python train.py --num_hidden_layers=8 --hidden_size=96 --num_attention_heads=3 --num_key_value_heads=1 --head_dim=32 --intermediate_size=256 --vocab_size=4096 --hidden_act="swiglu" --norm="rmsnorm" --norm_place="pre" --norm_eps=1e-06 --positions="rope" --rope_theta=10000.0 --rope_fraction=1.0 --qk_norm=true --attn_scale=0.177 --bias="none" --tie_word_embeddings=false --parallel_block=false --init="trunc" --init_std_qkv=0.0248 --init_std_o=0.0 --init_std_up=0.0248 --init_std_down=0.0 --optimizer="soap_variant" --learning_rate=0.00815 --beta1=0.95 --beta2=0.98 --weight_decay=0.074 --lr_head=0.00539 --warmup_steps=125 --schedule="wsd" --decay_fraction=0.616 --decay_shape="sqrt" --final_lr_fraction=0.0 --batch_tokens=[16384, 32768, 49152] --max_seq_len=1024 --doc_mask=true --train_tokens=97690000 --max_steps=3279 --dataset="wikipedia_en"
Each number is 128 + 24 x the weight over its row's rms, rounded and kept within 0 to 255. Layers, rows and columns count from 0. Numbers have three digits each. The size before them is the row's rms in percent of the matrix's.

# layer 3 attention query, 96x96, rms 0.263, rows 24-31,55-63,87-95, columns 32-63
159:143100150126133114137078119122147091088078141134131157137119177093129149144122161154093134139128
118:143090122140128082115147152132156080151117131136121135169120111147140122130180138161096112122055
104:120143130149103101106130156120137155132166109091158164108149132074130090163123122074140125119135
147:121164175097105143134151146131140130152154128146120134089159079115123125129121117138118214118153
140:128106135092116093117127105122182162146115094075163107145131120154129122137142140117108114106214
125:153126107104142170116098123122140114164171145098171135139176126134110106104133106112140132115107
098:091130139141129093117139132150121140149112112065170129106151115146118147179158108138155120097170
118:147093137138106151130114123133156099086098110132141127144139107129104158144134176146077084145087
088:116125109178151134120095122115127107154116135108094125118112094159124128149118176084092122096121
119:118126123159073096107128098144100106112109128124124133175118129090137096104148122140124123148066
131:105134118072132111131139162121155106147130166117142128134127148112121146137129108121138130183162
119:121093134146137129098098166107159141114155120166103115125184126121144101108147124122147138119141
179:139088159078156141108127151087142111142196116108116096124116127151110133136138142090106148132155
098:128125121170109109103113106155152146107121112125132123165133131135162158140164142163195059120132
093:096116135103138089103142127154106113110157105144127105124177104126155128146113122133155116169089
111:124123089113158110118145171108161104128162130055130168124120136108113118136132114069114189158177
105:163106128094116115109096148116141126134084095146128126154113081164091143117104123097140117095138
083:129147157136135120134131144106103127138074100138111113117112163146134129103109119145099157101182
137:117149125100160145142135147173128113127127169164130111107137125100151166128131161186161169160103
105:102164091108084130119105163117119102112102131155145140144161144144134129160089167109090120137171
112:116151140104102124103151114130149146102171096132123104149153133097068109179144157114101159126135
176:124125131116107147109151129116136171150169128172087106100156082100105122124130116131135131150160
121:112089111110134133146163147128130136084139096084156095147165145109119147115157095155131136135112
117:097167113147133086130151134136131168146134132113121147147151161141130154143066122122163126159153
110:110144127099093138058143143138139174105132118116130097133152113129098158140149123128136112096173
111:132158139106177096118135190134140153113124123149156120084115116129109150133097114153117124156115
# layer 3 attention key, 32x96, rms 0.243, rows 23-31, columns 32-63
110:185138108190150099121140089124120113119108144144141131124150133140151153121156139130098132124166
109:101120124132129132146128126083091113158127088115129142111157138093152132140160161134111168134127
097:109104099143110158142127137171136114136155131096137135155092117177109142128128174128133118159067
130:110121106113120102132106097152126130135108142102111165120110110130143140149140166090166120130150
096:162137146095160124131117140158154173073110159157130095099131164133113137157103158091161131146109
116:064114125137114103121130107136117155142102127154075118164107171120101095127122147116110143099146
110:109147169143092144157109085103087125152134140140101088106160137137107095113189197105091124115122
127:116102079122140159165163144112123138164142087100108118119144135143128078128131143135110098125127
111:119111124106147104150112114091130138167115111144144106090113124151106116152154127118129140134151
# layer 3 attention value, 32x96, rms 0.261, rows 0-31, columns 32-63
104:120152113136144119150133096124140137081116145155110156144162135117103123151096158150107088142128
093:134141070163181165128125130119137128116169115116116088130125146105150137112151138110118113136169
105:145148120159133185102150138117132107102105133088122119127159117136097181131118165137138100092149
094:127080119127124121077145112095152131124191090137128131145152119135152131072129116107125099098151
096:118128094123120114182130145154155177126148147140141102113145124126093139101094144169082173070094
099:149118133073161178155154144151119155112113151115122154093099181129126175118146177168142105129126
113:121115140140150116131115104110162138138134116172116104132101100125165087120100152147098081099118
096:138130105126124153106108179098069112147096178135108160121156115132113123148106106075123109174140
104:135137097132103117104098140150125106113122138148134122135094105123148143148092094106152133130147
094:113156094144125181150148126121134131156136160109121115165126167114132093128117156154096126169066
099:153154096150124142102106095156131182151141097136131114135100112119126156100077083127132091143114
108:144167096151087158090108117154126107108144087172136113096088114092123134152120155145123172109160
109:093162164125156135134155109125145160122129127121164155129186106172145125089105112142106149159148
096:144116153112176117119091165056122109128080113123102113123120139149113178126109102119101126102131
103:093130119162128136138097129145140138071128090128105118149152119124123124115156155130109118115103
098:105079128154088132185093133111115153145137145120107121161148117144107119093140168113143090141116
091:122116120099138123122133167107085131122110112141137102114128160122163110127121121174116136088159
098:139114152108137105140136148126114153135181143126135145114120134101129118164145081109156091104103
099:123141150162142096127110145129119149112123120090134119130128122120112140167155128157121154132147
090:162106110133103120121116077109161118163103148166150131142105192133085079109117157114073128149138
088:100153122124151157099138091088146142136131117096088138110139095078124111118159141119126162089130
091:112146112127114116129136139120155111091153117096068150133133105158167134147110143128131138145104
111:129121123128125137147115134134118112157119137136095123136156122152135144110142118113126110126152
101:120100139144112156092104134152169111153114160176119090127193110132104111124111103110130110164124
097:108125096113135107132156106159145143123105156088129101142087126126156178119131142141126132138107
094:123167148128098117142136152143096120123185131094129162143121131148109152143112173139077131095156
113:159140148134099074168080153103128130138142157163117128109177163150109152128121111122102102097137
106:103130131134139114139137148161149121140115112148131126109104147126148126095127103113161110186111
105:108136097123148094140137133149135191114103144080199119113131143113118094118110095126116092119149
109:140156105156128130127195174108100154125135116144156148096159124103107120133148111154117166115113
093:110113165117079148120111123126172140138133086195100121198128133093155116108096143113132113141160
095:110145111164116121133145147125128152127072128120151144111151124161183130083092123137115127122124
# layer 3 attention output (transposed), 96x96, rms 0.271, rows 0-95, columns 32-63
101:104110136115120093155098129125147107139095109149149116136146116099151106134145116143182127151076
099:149148122155113122136161110113157112121146151144099130118093123107145098143101137136135144092127
110:162090126073129109090103158119135156116126156158146119101131145115133085121130125102102104131120
107:130101151130115143177149132085133093099115132145137096114150141121140131121181136179135168158117
103:135128114084109182090170168137082119146086136102135146114120128120103109131117093151132144125125
096:127135121113132080113168111144132110139121129117130145122111181092158111142158128128125132125146
106:122142117139173153141090126139122090163120136134119140100128119130123133175128089135172201159116
107:135144156115123127136184103122137119138151099118118120114097155150139125122152166164130125104106
110:079104103136161130142122117125115156087125155111109165150141167171136094119102126171145139139128
100:122120126123147083120146181078120116138152112086148160109114119081122138127117146126161121110108
096:107127131138126138184134117144126107104159136117148161138101133160114134133147110094123151114117
097:101160109179097113127113128132152114137086166157113142123111129127141126116110099171153146156136
095:135179129160148142149120121167103119103133132119095105091112122111165154125090147093140055131143
106:145122170120095144107150114115100099130093132130116131117138116129160118146152162145174130119115
097:154092123086090125104146141105151131188159144120120150143122100109125128138123138143138124101132
105:111143124120155132111125124106083140140085121134088114156150115158148135133117135104156117103161
115:170137125116134128122123130134106091076091112114121100139118129093133172153120128100114120129136
102:105149155137120123107106110134156179147153167131154100128103144125141130118134147118133091135149
102:109110142145179149122128175143117124133132087152131148112146118088117128130150129131145112133129
102:155144115181083135161149144150112131138110107066142153142144143125155146111117081093137113136149
098:148140148161130111100125159097134163147073183126132147119114102128129134168152101159077150124121
106:113137105127135156109133117145145110163128132140181116135083171113111110142109121131142135097133
095:136113115109163087099127152165134135150121129119079159116138130108118102119081090168120125166118
106:097199119201098155126116128117120134097167117144121122150070112136137097108153119101097126162108
105:139098123070150162082123125125160118095110143128121124092108133098136109159108100121115106171096
104:132128104138120125152133156131141155124189171100101096137102081117154109151119136117108099166126
103:147102122162114135165156137150113131153110148159088085129131139121136119141118130111139122113125
119:108164128122167162111183158109164119145133117147118141152109143130131122104147150118133086100137
112:176142143142183140124153085110140126144109106149129129139130135157141172107095111115129147119132
137:137111105109099085116129152145130108144116139114182111125136105126155153099117118112074071160120
100:105116130128160088140128142094115124187130157134140133114124113118112152119142096145148161141132
107:165094128103141144129138147133111138118106143089115146181134106126157120132092117130073129166133
102:153123128134130110094136137145135118112114093076144129146141140176141143133078118097056135098192
109:113134153135135106142081128148089140129094103116149165125099156152097144146123108134096110144110
097:084118101158109101133115107171154116143113104135175135144125155133137138124139120166119121162129
095:085130093105172136103116158148078137107145089094097155121120126133145132136111096143132117169121
093:120102145190129095143114099131151111096140066143108107161130121141152148135133165086080139154137
104:116137119163143142130088117126101104143108148151109110098110086137132143078136090134108109122143
116:115113123160075096152138070140131135094123150129142137129121138116144114098145155145060118162158
105:098120118131101144139095108152172194113074109112108130129133096097117128148074118097106148124110
106:145145134120132141123117137112138107138127082108123109099116126095096171166161146080148121141132
099:143129117140166122137137097170118155086110130173139146135132140190130119136127124131093134144149
109:125130078129115110085145123140173108163107143120100137120155114118120154157089129126126132148127
106:158093143103146103115166132131153071156131096068128091154168130119082118154130145073101080109094
098:130113131078137135136132200121097138126110118117112168135121166115105113110150124133137132127117
098:162153117153129114170139071175129132098152131126151181094098136113113142152122117095122124139168
089:142147154164154142130118079135141121092115154117123119122127166158118152176150125174130142150103
105:133149156168149144123105138133174140084148123165105119112113151126087127149163134157121109119087
086:132114140142124156108075114103187087149173130138141131131168083148132125115158139119107114151073
101:136139075128132151107129156149139149120097154129116163101124072136132120127125155167119147128150
103:129131121118102107114116116100146168113140156112091121111127118149115106146088163169168165139101
096:136123136116175123113084139118169136127119166154108108117099139150071087144116175156113153143128
105:114083116084143117173120145155141131110172082121137132130104157149116113103070104111142128136124
097:113101151079079128112123154101114153123081105127106133141141056111100146104151132141112143135110
116:122110137096126157141118127145160123107126158081163148116103123085119152144156147121114161141136
100:118115141131161152127139116142100157140144145111098131131140161140092137149164130176170141114158
111:083166136144132125166148172113106142170145112150109138106133130122128128150137160130124061091139
102:110086158153172136105146128107125087098080095125138176117142160138109146096122150113126166123142
105:096161120110169135140105092155157157060152127110157171115123126127129135112126161146138127167125
115:132138118112120136172121083118118111134134137095160131105171120122108119138140137156113151122058
094:101116091116125140137139144146129108176121137130097140134138128081115095180138147103136099124100
107:128117143133136122118100126113150115128151131143118118161139140138136111150135117129151158165159
105:142139143104138161114090150137128151058136133094117155130146111164150098147158167109134111090152
095:123144136139116128155138108144143114152183122141152127089148156105093123134184127114127138130143
104:129126107154140129113145103090120154129102172183120135143098110143114150064103135164111099165114
090:139082115147125149119126101124109165151157115108134130161150103152111123118120144106150141130139
097:117155133124154179149168157119156104105137124081126099124133103121131164133161131142152143140135
108:115138144153097107121096096140137178140124115169173144123142107135115114138133172117118123049163
088:130169115181110108167120068121095130146171148143108114154151120173133132152149132110138160116132
096:124136141163118157131150071100118174100123126128165143128127155132148132187116134131135128175125
082:141128129119140074106143133129139147131113131111137157138142146093074099111153115137147108105118
094:144091113116146116137130153133116128083150116152149113130144100128142146098139104163142128132126
091:141123117106113124127151139133187133124135084112147104141133111116121125118124111161112104138058
083:106171123145093157128122137115156118161108106148125128095136137146127138097137120146158140154139
091:140175129121156130133113155148134106142129109104167106129116174138135128141123138110110097148133
102:153158142116147152092115119118159125143143100165133147110170110150175149127104128125110166101092
107:111132108140127107092141137096144118131160181129123114140108102161111118171161164157160165136153
096:118116112101159155098094145070113128126135129090103089165118101114130171143135107117116124146072
100:145162123162156133118125151139093157126127102156152116118099144114136132098102158113137098109170
095:147120171116131145133135095113154149158153124119180141097130150136197128071142134179137128147176
087:107110118167164147168156094131150139135131128156153170118129149156091132091155108120157135112133
090:139129141150146110153109116122129122152130092118164148130099192114149119120134108107119099106114
098:143146147124083157155147106148132142138103112140094103146118139135149129147109136080133072128144
080:068115105106109127060112135140116154156123150113142178152138128126101108178131132148161154135132
088:100153147131120135090136099137109139137124151128138105109104158129140150180136157092111122095149
087:136132126193153100132119097150159164128144136137124145119125171131108124153099123104101138137135
083:144128119132108126144118105124079130148109095125058141175120107131145147122119106167131133127170
100:112117124096126126112110143128132130114047106151128098140151107131150131133095136117130146109133
079:136141107113116145143075126110132128164086153098099136117129088164117183132116099106107167115181
100:170125127131131107128142124145147108196151118116101108143149145072160139094115096109071087151124
096:103070120146101121134131129122148091157126110135142077118130114117141147106138113104074145161152
090:135100145109131115092159146141102120104092126164110123126100136121111109138090124117088105147123
087:101109124117111111075126143145134142145096136142104120110141130138110124080093111127126076130177
079:114133118148150133110155135114115178121175129142124164111097107128112146152097130143123121118146
091:123138088149134146116120099117109149102123112136169121159085140147109111145113100116118133115124
084:100096088158111077107119104159152134111082090136134117101090131144128120127120125154118093126114
# layer 3 MLP gate, 256x96, rms 0.293, rows 0-82, columns 32-63
092:123107131152097150135126099071113126109145161058139130130117140147167109139089123104120125142108
109:111153134168146114154149118141076143154129101140153147135140094173145188131136109131130124112154
047:136121141168123155127170105155084140131119122133071131130104150161121127130102153091145141195147
099:110137149132138104097156189137114136142137120167161118146149131152147164127111139132137174123098
120:111129139150136131166109135138137125137095141158129130142149146191085185110147120115115127115128
110:138083152158123110135126135093149124127125118149105095132101144205120134122144122139115108087150
107:132134149111104109140127098167146107125170120101153103090180148104089134108153149091162129134129
113:146126107115151090131069159154155130110139125118159141129123118182112147142144138137117156122133
108:174118147117109106098091157141140161143118125156130105142156142115116130086093129163134121118160
097:152097153148087163119093129168149119124155172069096140188155154130126131120135134161114176128127
091:062138196155122169122116124110142167109135190104125116146142126135122133105118171120116166146110
099:096132147130109129156120111156142114170109141151127102139164121149095108138131141127133105102191
117:081139101120169130151099146099101135153142154139116118048122097116120131149133139085130145154128
117:142101102083130165091101158132158132172115123147146120137116113133132132151140151151071100099150
106:077068161131081144146126104129165149114131100137102106114137124100168160124123125161115147143123
127:118141138141129129110088126129118116143128085134144139152133121084094124158106141157133150115160
094:081131144151122127099128116140116139133129153108114138125140114125107135141086143139156145133142
108:166151126146152131107151146177099137135140163106154106089129127116117166082153110122117143142144
096:136146097119090193101136127109097129088134090118115139138112122121121110146102128125127111129085
094:153181103158135137084140145129074134166127099130124129131096109147116124133122091152176128134107
102:177100149128163130134149145118110114071175168117122121119140151129093133156119124110115143141137
091:113155136132092151131115132121103084185105092123107111128132128118129117141162115083094100112170
100:087138164124137139138138155115119114125144125158106134122112141135158104135125108107153105146132
090:072109135102169134129144142102144110152132127131128062110103141121118114121135138127134130165189
097:101107107132114093143131122123184147107085140166168152119113145171145096138152119082128150091141
093:119149125177161139152116098065137123124138146122157139097163127092113093149122151136078125136135
077:118109114160133138118125128152162117197141108167117138147109118122128120125140146118111131122155
092:151134099113108116098109131088119125132139112149087113134158125124089131169113152147149131169146
085:151097149132138147155150086133145148145153144090108129149093115121095151157100126096164134123144
111:122137102144147180136121112135131140067161155143132125102142150158109153170098121137094153114151
108:115078111113115144158128151079167152082149077175124084098105111132148148114118154133147115170120
091:119138113157134120121127156177137086147166139123121140141166107188111143123126095110108134093129
094:129100133143146148117107074149142155145163139109123101160181140145125090163137113122106122121136
089:104136107158098125109132131136128154119178161102106195109132099135173106115103155118111099143167
092:152134137126144130140095143157100138122111129144074175122140127155095135092118151127111102092153
086:102099137128106111138154133133107114088136088096129164109125135099109092131110089113112152161128
108:121158115146091159124105145138149130168118121154106092153147166189149082162109154123105098183098
058:132104120153126132112120188104141122135118115131112117085183136136133123155137126150123170140113
120:109153155106118145108077158115130136090144132133161094146145113156118123130159124136135136120135
066:102120137089121144082106120116121100128140123118113162099116126145111124153159084089108167126158
102:138124074086081164080130127116104108130127137132107113163076121143129085165132135140138176097164
102:148131120128093178125121128094179158121147143093164141066099118152095178115121115165124180135136
100:092116100103147131124096174106144100164125183120117088162121105139123106165129142179093104112167
104:122117149167108050122126139119123107175126127129089146119198145159105129126149130095098113107172
094:139110153154129168138117118133148114097145078166147137111086131114082143171135155147120128108167
097:095119136140098118127130116084200156102151103147155120128113077144164167138167183123119128113137
121:152099196138100108119145130106112121158111086165099114135099136125138089155137116121164097143139
102:108137121158097128149142111149119194129123157108114126137136111184148147143139162102132114140143
113:155161096134132129128144158102135101158143144104128144147135105140143094148115080117121100146111
098:141120119181075120150108127159141156139094129137100095137139108116148120121135150113124098094119
094:145122112128122134140126140089150124111156072081125076097131143116102129129145129110122102145086
091:135123110100125156105094065107146115149151126148107123118082126109127154140125145139126184134112
104:122134087100114151099107134152144137139092158110135115180093098116112115165116098128128142123139
043:141126133145152154133110165114132165144161120116141148121117098128128099146133126128107160142153
090:135159132139179135141156090159070168141175148172113130137124117128138128163116091148099164116131
093:132124129117128138105126128146114114121161099124131114133170139137112169103135142177088109073176
097:101102134178085091131125133099148137128135128131123140153127143128180123113153111157126137102099
108:129082125068122155111094135097192139126130149101157101180180145141097108102140129141115134072165
097:139109136147111117120133135096148129174130135145081164129112125107111161132069129128125179112158
115:089117119123124124121119096154174167136110149102111123099123127134132106130165152089127146144132
112:102126162122139152191107120107125138151117173117144146126135128118113136173103133088097162174105
109:131146126152135141130085150171116142128109174109166132107143127127138139122137117108141149176147
115:118106122121155174128150104118116129124161118113141132121115161133112136169144090140164189172123
079:151116141134096123111141089145124130140171125118065130148156131137127140150123106062111156094105
080:134088147152115103144112163154127123173122124131121133130122149165150128123093125112122128159155
108:098119144121084139136143125119166156134094142118151116073121139142138119192133162109136186164125
098:123149138148098147156121110073151127166141125164063137109113111137110124146135168115139133109144
107:117102119123115148124165146099107141143121119113171134125153143140124124145135143121119097146132
105:163135144135143108134130142112110131136152117136068144127135149133145093109121115122132131176167
097:098168118164156122129178107092153101126129093121140117124137114143145132140111156082081119082130
114:116123116136153126083125157157125148138133107097101141162126138166111135123150126120117106114147
121:157125131112125137123097147171143130092143073151135110170113124145134132146119132126118106114140
085:111153133159129089136142158137141078131142158140122165133128127095122153133143165109111116125129
115:136134143136137136168109126106118146163108098114123152146119083151169096123101107105112083124115
109:174166145171086158136182116109093131161105147133096133125147165120122132142108129122127118101149
103:146115114104110136166142109146125102170142147128071151120143099078132157142141099088111133134142
106:148133136099167107137109138098129149204138101138109082141120102111132156154113117122180129125161
110:128100165107144095127166116110160117082107138107144158124126110137146119194133150151108116146133
112:143142139119073169100117140116160126123158158106133109115145150167122114134150138152139119125179
089:126145118097123146147129127139123174108106131123112162126143124125098111123109167175138204168134
099:158120109130131128153145119112123100150149179118123096135140114136126117114171142097066122097103
077:126139152108142167137107143115176150140143105119128096128103146118111160151132089098142122110143
085:105156156127146108119108163167149127165112078137113134158130140169135170142100119141139119149173
# layer 3 MLP up, 256x96, rms 0.326, rows 0-82, columns 32-63
086:119134090126127083121119107167146120148101097121103122145143105117114113123150123098171114138109
097:114111143146146121140163135083134126140083128145159102117145140160120154119136163172121108106158
210:109132134131124131136136105107084104129098124148134133135115143119097118139107151116140125164124
086:108073090105114117140138101105146099139149179116114135147148142139147110108138108149134139090134
090:120116106110137129091101127136136112127112129132097131132165089083166078154100131114129149186136
097:160148121143144093089154137129139149152128160097179146084130107155097144093121123120145146151156
083:134124141135147136138107104167160107120156107075155161109126118155142135134138179127091092098106
103:111129160124159140129130129130162124137076087131127129087149112150161152115137133110083113087113
096:109116173145121130145118154136108160126101085159119132110102130093120123081119189140153113100138
107:125169164134104123125167090132097102142101153140104128154114139105136106125111128123198164152086
112:107118146153130134116094148086127105122127126168081119126149102104167109110144194103123143110096
099:166134162148174144097134129133117138123138171147095127122110134082135144121162108098139154116122
100:131144089134090146141099121125143154169118147131155127124118109134114110127152113149107129148156
083:151117128115131140108105145145194169125103176078130148109137152122108119070144125109107135152126
095:121153115115128122179096116128173144146124116109123113043154138125146118107135135101127126121130
072:140124128103133159115118134121121117138152156132166079144138108119149146152127146137131130128137
090:131078128126159098130120148107102108137109137167114123164110124143174133066107151160086185129107
084:132131130137117139129111142128150128126186138084130151143150118165117164182118118146136128108090
085:134098112151101178098137109083122153075123090106136116132114125117129110115151097155160080129131
084:103157111128119136116170170119061108101121101112139121127098143124155111145109093132127112160107
101:157143119125173150135161157112072108132229134143123102110151155133151144123106118116129096140158
084:152133102166151150099142090114132138129134156126148184164116111114123145129134056162143138117093
113:109102172111117120133155144122146133116099108094174142132122120149102156119175168177131132113138
113:116114151139129088129108099102124101113138098157077104130131133124144129118137144192134187173136
088:136113130145098124146130141103151137090064111139156136136149115166137093142131101139154147083183
088:106141110139105101133145104105141122128144103125149114119105099160070097140142154102136144130142
139:116156149072164123144128132138157161136130104117145079101117153148157103121135101080151113108101
083:092116119133097157158117114156138095131110142156106158105083133125206106149156121165112131140153
104:083137121134140130117139121107083100124118138127157142099125129102111160104154109136132133169107
090:114110135123132081110145108111155124122158131102139089063099118078168115123188142127163100161124
085:131197116134147129137138079130140124112153182069149123128159139135125150129177124141143131151139
112:077141124116109152125146095127108108101075096142142134156095127163108080122119133128159116160068
080:126085117131102084140137135093170128105125131157125097133144096111112168122115162120156158115139
104:150130155107109151121101135122159176162111138134139175134111124175112132172118094145148115089144
093:079090137073097129112106149124126122132168139135157175113115133101097131193142176091139131146147
077:101096116141157141108109104123166095128140147090117136098153143078098115099151137102112119117088
085:095135139108094067135161130119125129144125087133139091142150141102127079145126137103107106137126
150:142198126154121120101136151127115114134128077152153117110085115109123160151139136129156142122152
125:063191141089126125125114153114155143130196119088158145128132110109125087114184146118148090132146
141:142153124148129119130103132084101122150119133197083096138157124110127159129088154114149100166123
088:103155127137162138170151155141095115123128143127156113156172150120123115134120115117093083124136
117:112094106130126146162053164059155147165133107138113105143157096153156138142120163117143131100105
087:180192139118155135121133078124124124135157099147121116171140121104112094074124125159160138178097
089:153126115138131144124102114141132096137144092125141105132108124109153146124121110187115158123111
098:116136136121161150161128136133114140102148171122099136148127172133129109117147122116115129139099
096:143133067119129139083137119158109117125144129125089121091158138099132089160100116087110146189143
087:151092121135130090122141136129136142155132090163161083142104146148125092112114142158168099153131
086:141139164123074110126115139136112144164123139136124141151131104135132198110098124130101098108156
083:117174128101128127140130148105139108104099109120122141117116125080150124135090153143093113129121
092:105145162111096126175145147132114091157127120154097115123112107121094148116141135135158089107145
086:128138150073122097120138091143125137141141168142080147130142145136118122124113160127162156108133
088:130095115210093092135109121163135118124120098137112136145122157159118117141156119142145138167094
092:107075101104148134139131110129126151095152182123119134134122118154144122152139129152072081161134
194:122089163117137090115118116135145176135103138156115124140155164150148067108118086121126129126139
121:120101101147131150138101149098116076134121111124120125099085120084141095134148186072126114174110
091:162149110146146113155114153115169119115139152130118104120110113127127136138126161138124071076118
103:144148082117095152142128100163139138140125152129138175133127125079140135108111161115126138095134
081:134135158135109121111133122169093130134118111157125166089132122121096092133162111174090115172130
089:147131179124141106106128144131143117139133140131149121127138119113138147145088080163100154105148
091:096119150141107135129158115185137137128109134128126099072143108131166126117098121141119144173131
095:132142122093099130112152129111096093154115085125132173095128152129112131111121138121177127144130
102:175124129103102123138138112123148140124126112145063126125132148142152124124120116147118179110103
101:091135107103085146125104110159134179091152110144147140102130136115088117145138128138139143145153
105:118141142164095142108126119131149133144099107183133128115108116152158110128135124082126154100119
084:127117167115118084171117149146148099152129133133116156122143124172159120114078165139084124116128
111:139109101100119087109119137127125117102131111122104140121090127110143078106105121139136133113161
101:124130119100137121117127172122137143107101129104197124126182113157125175062149102076124124114115
087:121151117140127141140114148153139124157117130099147137147144121115143115153146139144145113122134
097:127107128120103145156140121096131126109121115092156140101080115138131160147110134130135124136113
090:141094130108112136107096122148152138122120107119174109125149172159133119136169159142126134139142
101:143122145135174132100101141144104179113130101154119146159109147168132118123125116140110114148196
103:171118150191097131104134108135116099151107145124083124148079171134143099106067121145119114168147
098:165130082135074168102124118134128143113135130115138112112098150087054112143139127140121180118140
114:097126136120133114149134130142146109182107128146116108139108080111147120134169130113180110151135
101:114141142118127069117134126139149126105118099108126179099140126159155116128160143103144134119114
099:148158139130128132073141119143141133107103124120152122116137133118090117107124140101160121138137
089:113119131135133070126090144111142127169111115146127152086128127155150121153089122104098127117137
098:112104124140107101127139118132154133160138123141116117120138148130087175138118114105147111124123
101:120129148130153121112129159193124174095144156101128134144159124134109152090145100151069115073114
085:097140191154106111099152101120103112100166182123147129137154181141152127113112093126122136153121
089:135144171165065112127136103078097115165082136143130163135127104154148099123107123114138129120102
076:151109110135131095117107135094125146183164140107120123150130157137116085138132127115157106150086
109:141095146132128120094141126141120133147157158153118108143174128168162127094104092129131099138127
# layer 3 MLP down (transposed), 256x96, rms 0.292, rows 0-81, columns 32-63
094:075160120119088106103147112166131157138136117109097132147140118148100139154164121087174171118136
096:146096113071152133135136132134099093112130139094081076176140118175095134093093124126103122132129
184:119114133108116133129147118105081095132090124133152135140112125126097105134107141131138138155137
095:158089080133096120113127093184140142088131149157163171159139126122124107143139113102130119119129
098:123135159144185126131113158140173126127124133101137138129159177107146119096109109118133116154131
093:123168153110096162153150122124104102126140131159167144135138105112141146152119085177132097116138
091:069117199139117097137148106135178112129135092128134122115154120146134168145177148103117148103136
104:117142136153170115095157142144159110102122083138124111076153145112151154143165139171136119143109
102:124127133135103125137127108089125120135121079171115102116189098131151135156144153128157121154098
109:137125100109150115161113072135099133118120147168150135149076097158166149104106111101147134136098
102:110123110152144090103104144091134128102098113175120120147174113133140170097171157078127116135145
094:104131160114158103112124096122142164095135158112100135132163162131169126122126151154122103140117
095:110116165144183089113115110175121095122178145122109116128163089107166144100159133135126175136141
096:123108119085116118166122159136193141158128141151126107133122122112135133171136141135117128110134
104:124152095140180125091145087134118137124133175128134146115107128091175127161093157116160142137102
087:146140130086136133136166126124116123138100126137141150089137111165171148109134104123113117148116
103:132136147141087136153083135142132144163120103163120136123119064133161151153133131107158127148125
090:123121134104159108109142124136121101137117154115111082123126099106139128175098074113077123122129
088:124175153121140093127160163142073126164107148110128169134135170115086134124124133121120134136156
084:144142135136141139185137097139136115159134184141122140122120121134089125133123140079115148103092
103:136127123110100105142144189101115181084187142123129134102128116155148141102136113099162080131067
085:134148111147151130168114128134072155149157141120098161129065124148096087131111133157145127128135
116:125104169082099151128130151114121081128109137115146138085104098125147120110140146160114102130138
099:125133165197109105110109087061142193099164135128117150132122114148177131121150166122134149118143
102:198137155118121138083137114112090138106123170152135113126114087126137121096120121169126117114116
100:123081122088120096154181100160088132159159108123091103133115131119139154111217133164143127101117
124:112145145073155143093146130126171141119133094152129131108114139091157125108135119086146116120104
098:161100158133135125136138117137107126167132141110118114141143117126090110127135153117133152142120
103:119172146116108140100134142136090095141127142123145139095152126110131163172096084110129172127124
092:172136114147154124113135124135144062144152129092132169124115124100145117171080112110085173135153
091:090116117164179119117122135119126143122125127114143145127105180119101122125133128153100108158119
105:132126173093113145124132108125122122124102101136123098135099133155131109114159159143128128160072
089:136123136156128132067119138108152152127127131081132108148179150106126111156126173125138132151122
101:140142124075162135099091085130149139135137142158161098150121124144092123146130106147116139121133
094:075146121114102127114163108121126137131147108110166058138129093124179150091142159137115152147119
082:144123147093135172132171171152119092157109105077140149091111140096132092149124158136145094162130
091:154083146089131121131112129125125106108174121124085159070170129164152176141141144140135141099100
135:157157092142143131100134139124119099154148087170160130118139107086122166134145160143157145124160
107:139098125125141088114119165161146118135125160089112115088141118156139120122121189114157128141135
135:125137152131115125127115129067091106126125121213099107151176175104135139117098149129130099163133
093:117162134124147143083138147113105135153146134127065112151116109154122148111140166118140153130142
115:116135134126111105136124184136146095113126066125131114139178101125153109142144149142176078125104
087:139093125126137137102146150093156078158126137133122148131117144125121107149076117120112124138142
088:090144153137136109148096112119127147125115141101092178106159130098138138092169163151147120133136
107:126112081148124146140131153121085143111127183089116112134176142124150126114132136130162134160075
092:097188129146144114141142156140136140130170142085094141139088158179127130100149165122110128085138
084:122147125132074133184125125142099111093132171150147122131158102098123152119149121132096175127118
091:122111081119119109115175129135126096129126154134118138123159106073102129070104109158119121147107
090:088112137156153121122064136135113163145154139113107101118112171132111145095155177138159079096124
092:125103087091165120124112128194146077117140149146134133127121099109144146105107133116110127183123
088:099109144126099146163064116165102128136155074111122113141144170137122096124132114140125110182153
087:149133145090130124082180106138102112140143107119141146114105140107110160151097128126119138156131
094:125160157176127118161111120143171125090142130126126126095144124111158150136159140147111121139143
166:120066164114143094123121119158149149128113144144124134150143162170137082117093110134128141130149
115:125099107170150153099132131149106113127137149104078155091103167094129117090114133083140117201109
094:120142157104123116142086169136122155129137162130070105141111111115116123159133156108109123081112
104:125130065137111137155162170120112073134150143125126152102130116144099159131141144133131132088142
088:101082121107164129087121160167150118116087148117172080111140147107118096143138128131125089130156
083:113115090135146139140171142155155172139129128087123090137119155150145097151141164151142075118113
102:153138121117092123136144170096095092142114106162155150141125170115106103146120110179136111119101
095:149095084142119142166112093173115134134178156119107128121156088143144135134153144150170131107148
099:119093122134104116106094176131118090137104120121136115171130129097097133156116137134141160145106
110:117136152149152106136137119140119123110101198105093107107104118115127142118125190135140130066137
098:126118166085111139119149107122108127123137118150104095125128147116117134150115099105123097105152
094:103143099146096134123124099107100172130131184160114127123134100103137114098134134141099149094166
115:082166134133123128126093141129150126121114141118145129160093138148112111123160092121137119124125
099:091109136081127103115109156139100078122119148130142101119122122090135163123197127181080133141162
090:105152172142133116167110070119156132108136114145121125156188174122128107128122171110144133116116
101:121141127113145132143080130155139130127167143111166135121143116106113122098166178099094134141140
090:098138110129167137150094157132096119155141085074125124153075137123133122125113133117116145113163
101:182113130099167133107137121142116089147105134106132140137130135158133101102131095099172157101150
101:124149138164131112131121107156106164135136138121133093169087145171129117101120177116126167154136
094:131151104122088143140137145131113126119150143065130148085094136137147130120117121128122164128158
097:163101130103122125137136108137120153140145136166085086107114118143149125143088078105119104122146
095:153130119102173126104144128128132065128139117131170144133098130114110117129123107122078091118164
101:151118177090126072133118161165139171118158119158208121132112123099110114135116150118151075138108
096:130114126105150155134150134127138173137100098152134143148142139149102124142102104111142134120162
102:138137116112105172111109148097090156131121143129107115119095160154145071119146148131159133135149
108:163121133095121121107124167138151148156124155155135139054125121137130152121112101121151104103158
094:160125148159142132100148135116123131130105169104153105163081136130179129137154147175139122158144
096:075116161129135094145097087153106153096132111139088093127120162132134089133145160112154132129072
080:107121154105073122159168149124103127111144137165163151104124099119159141057087121159164138128123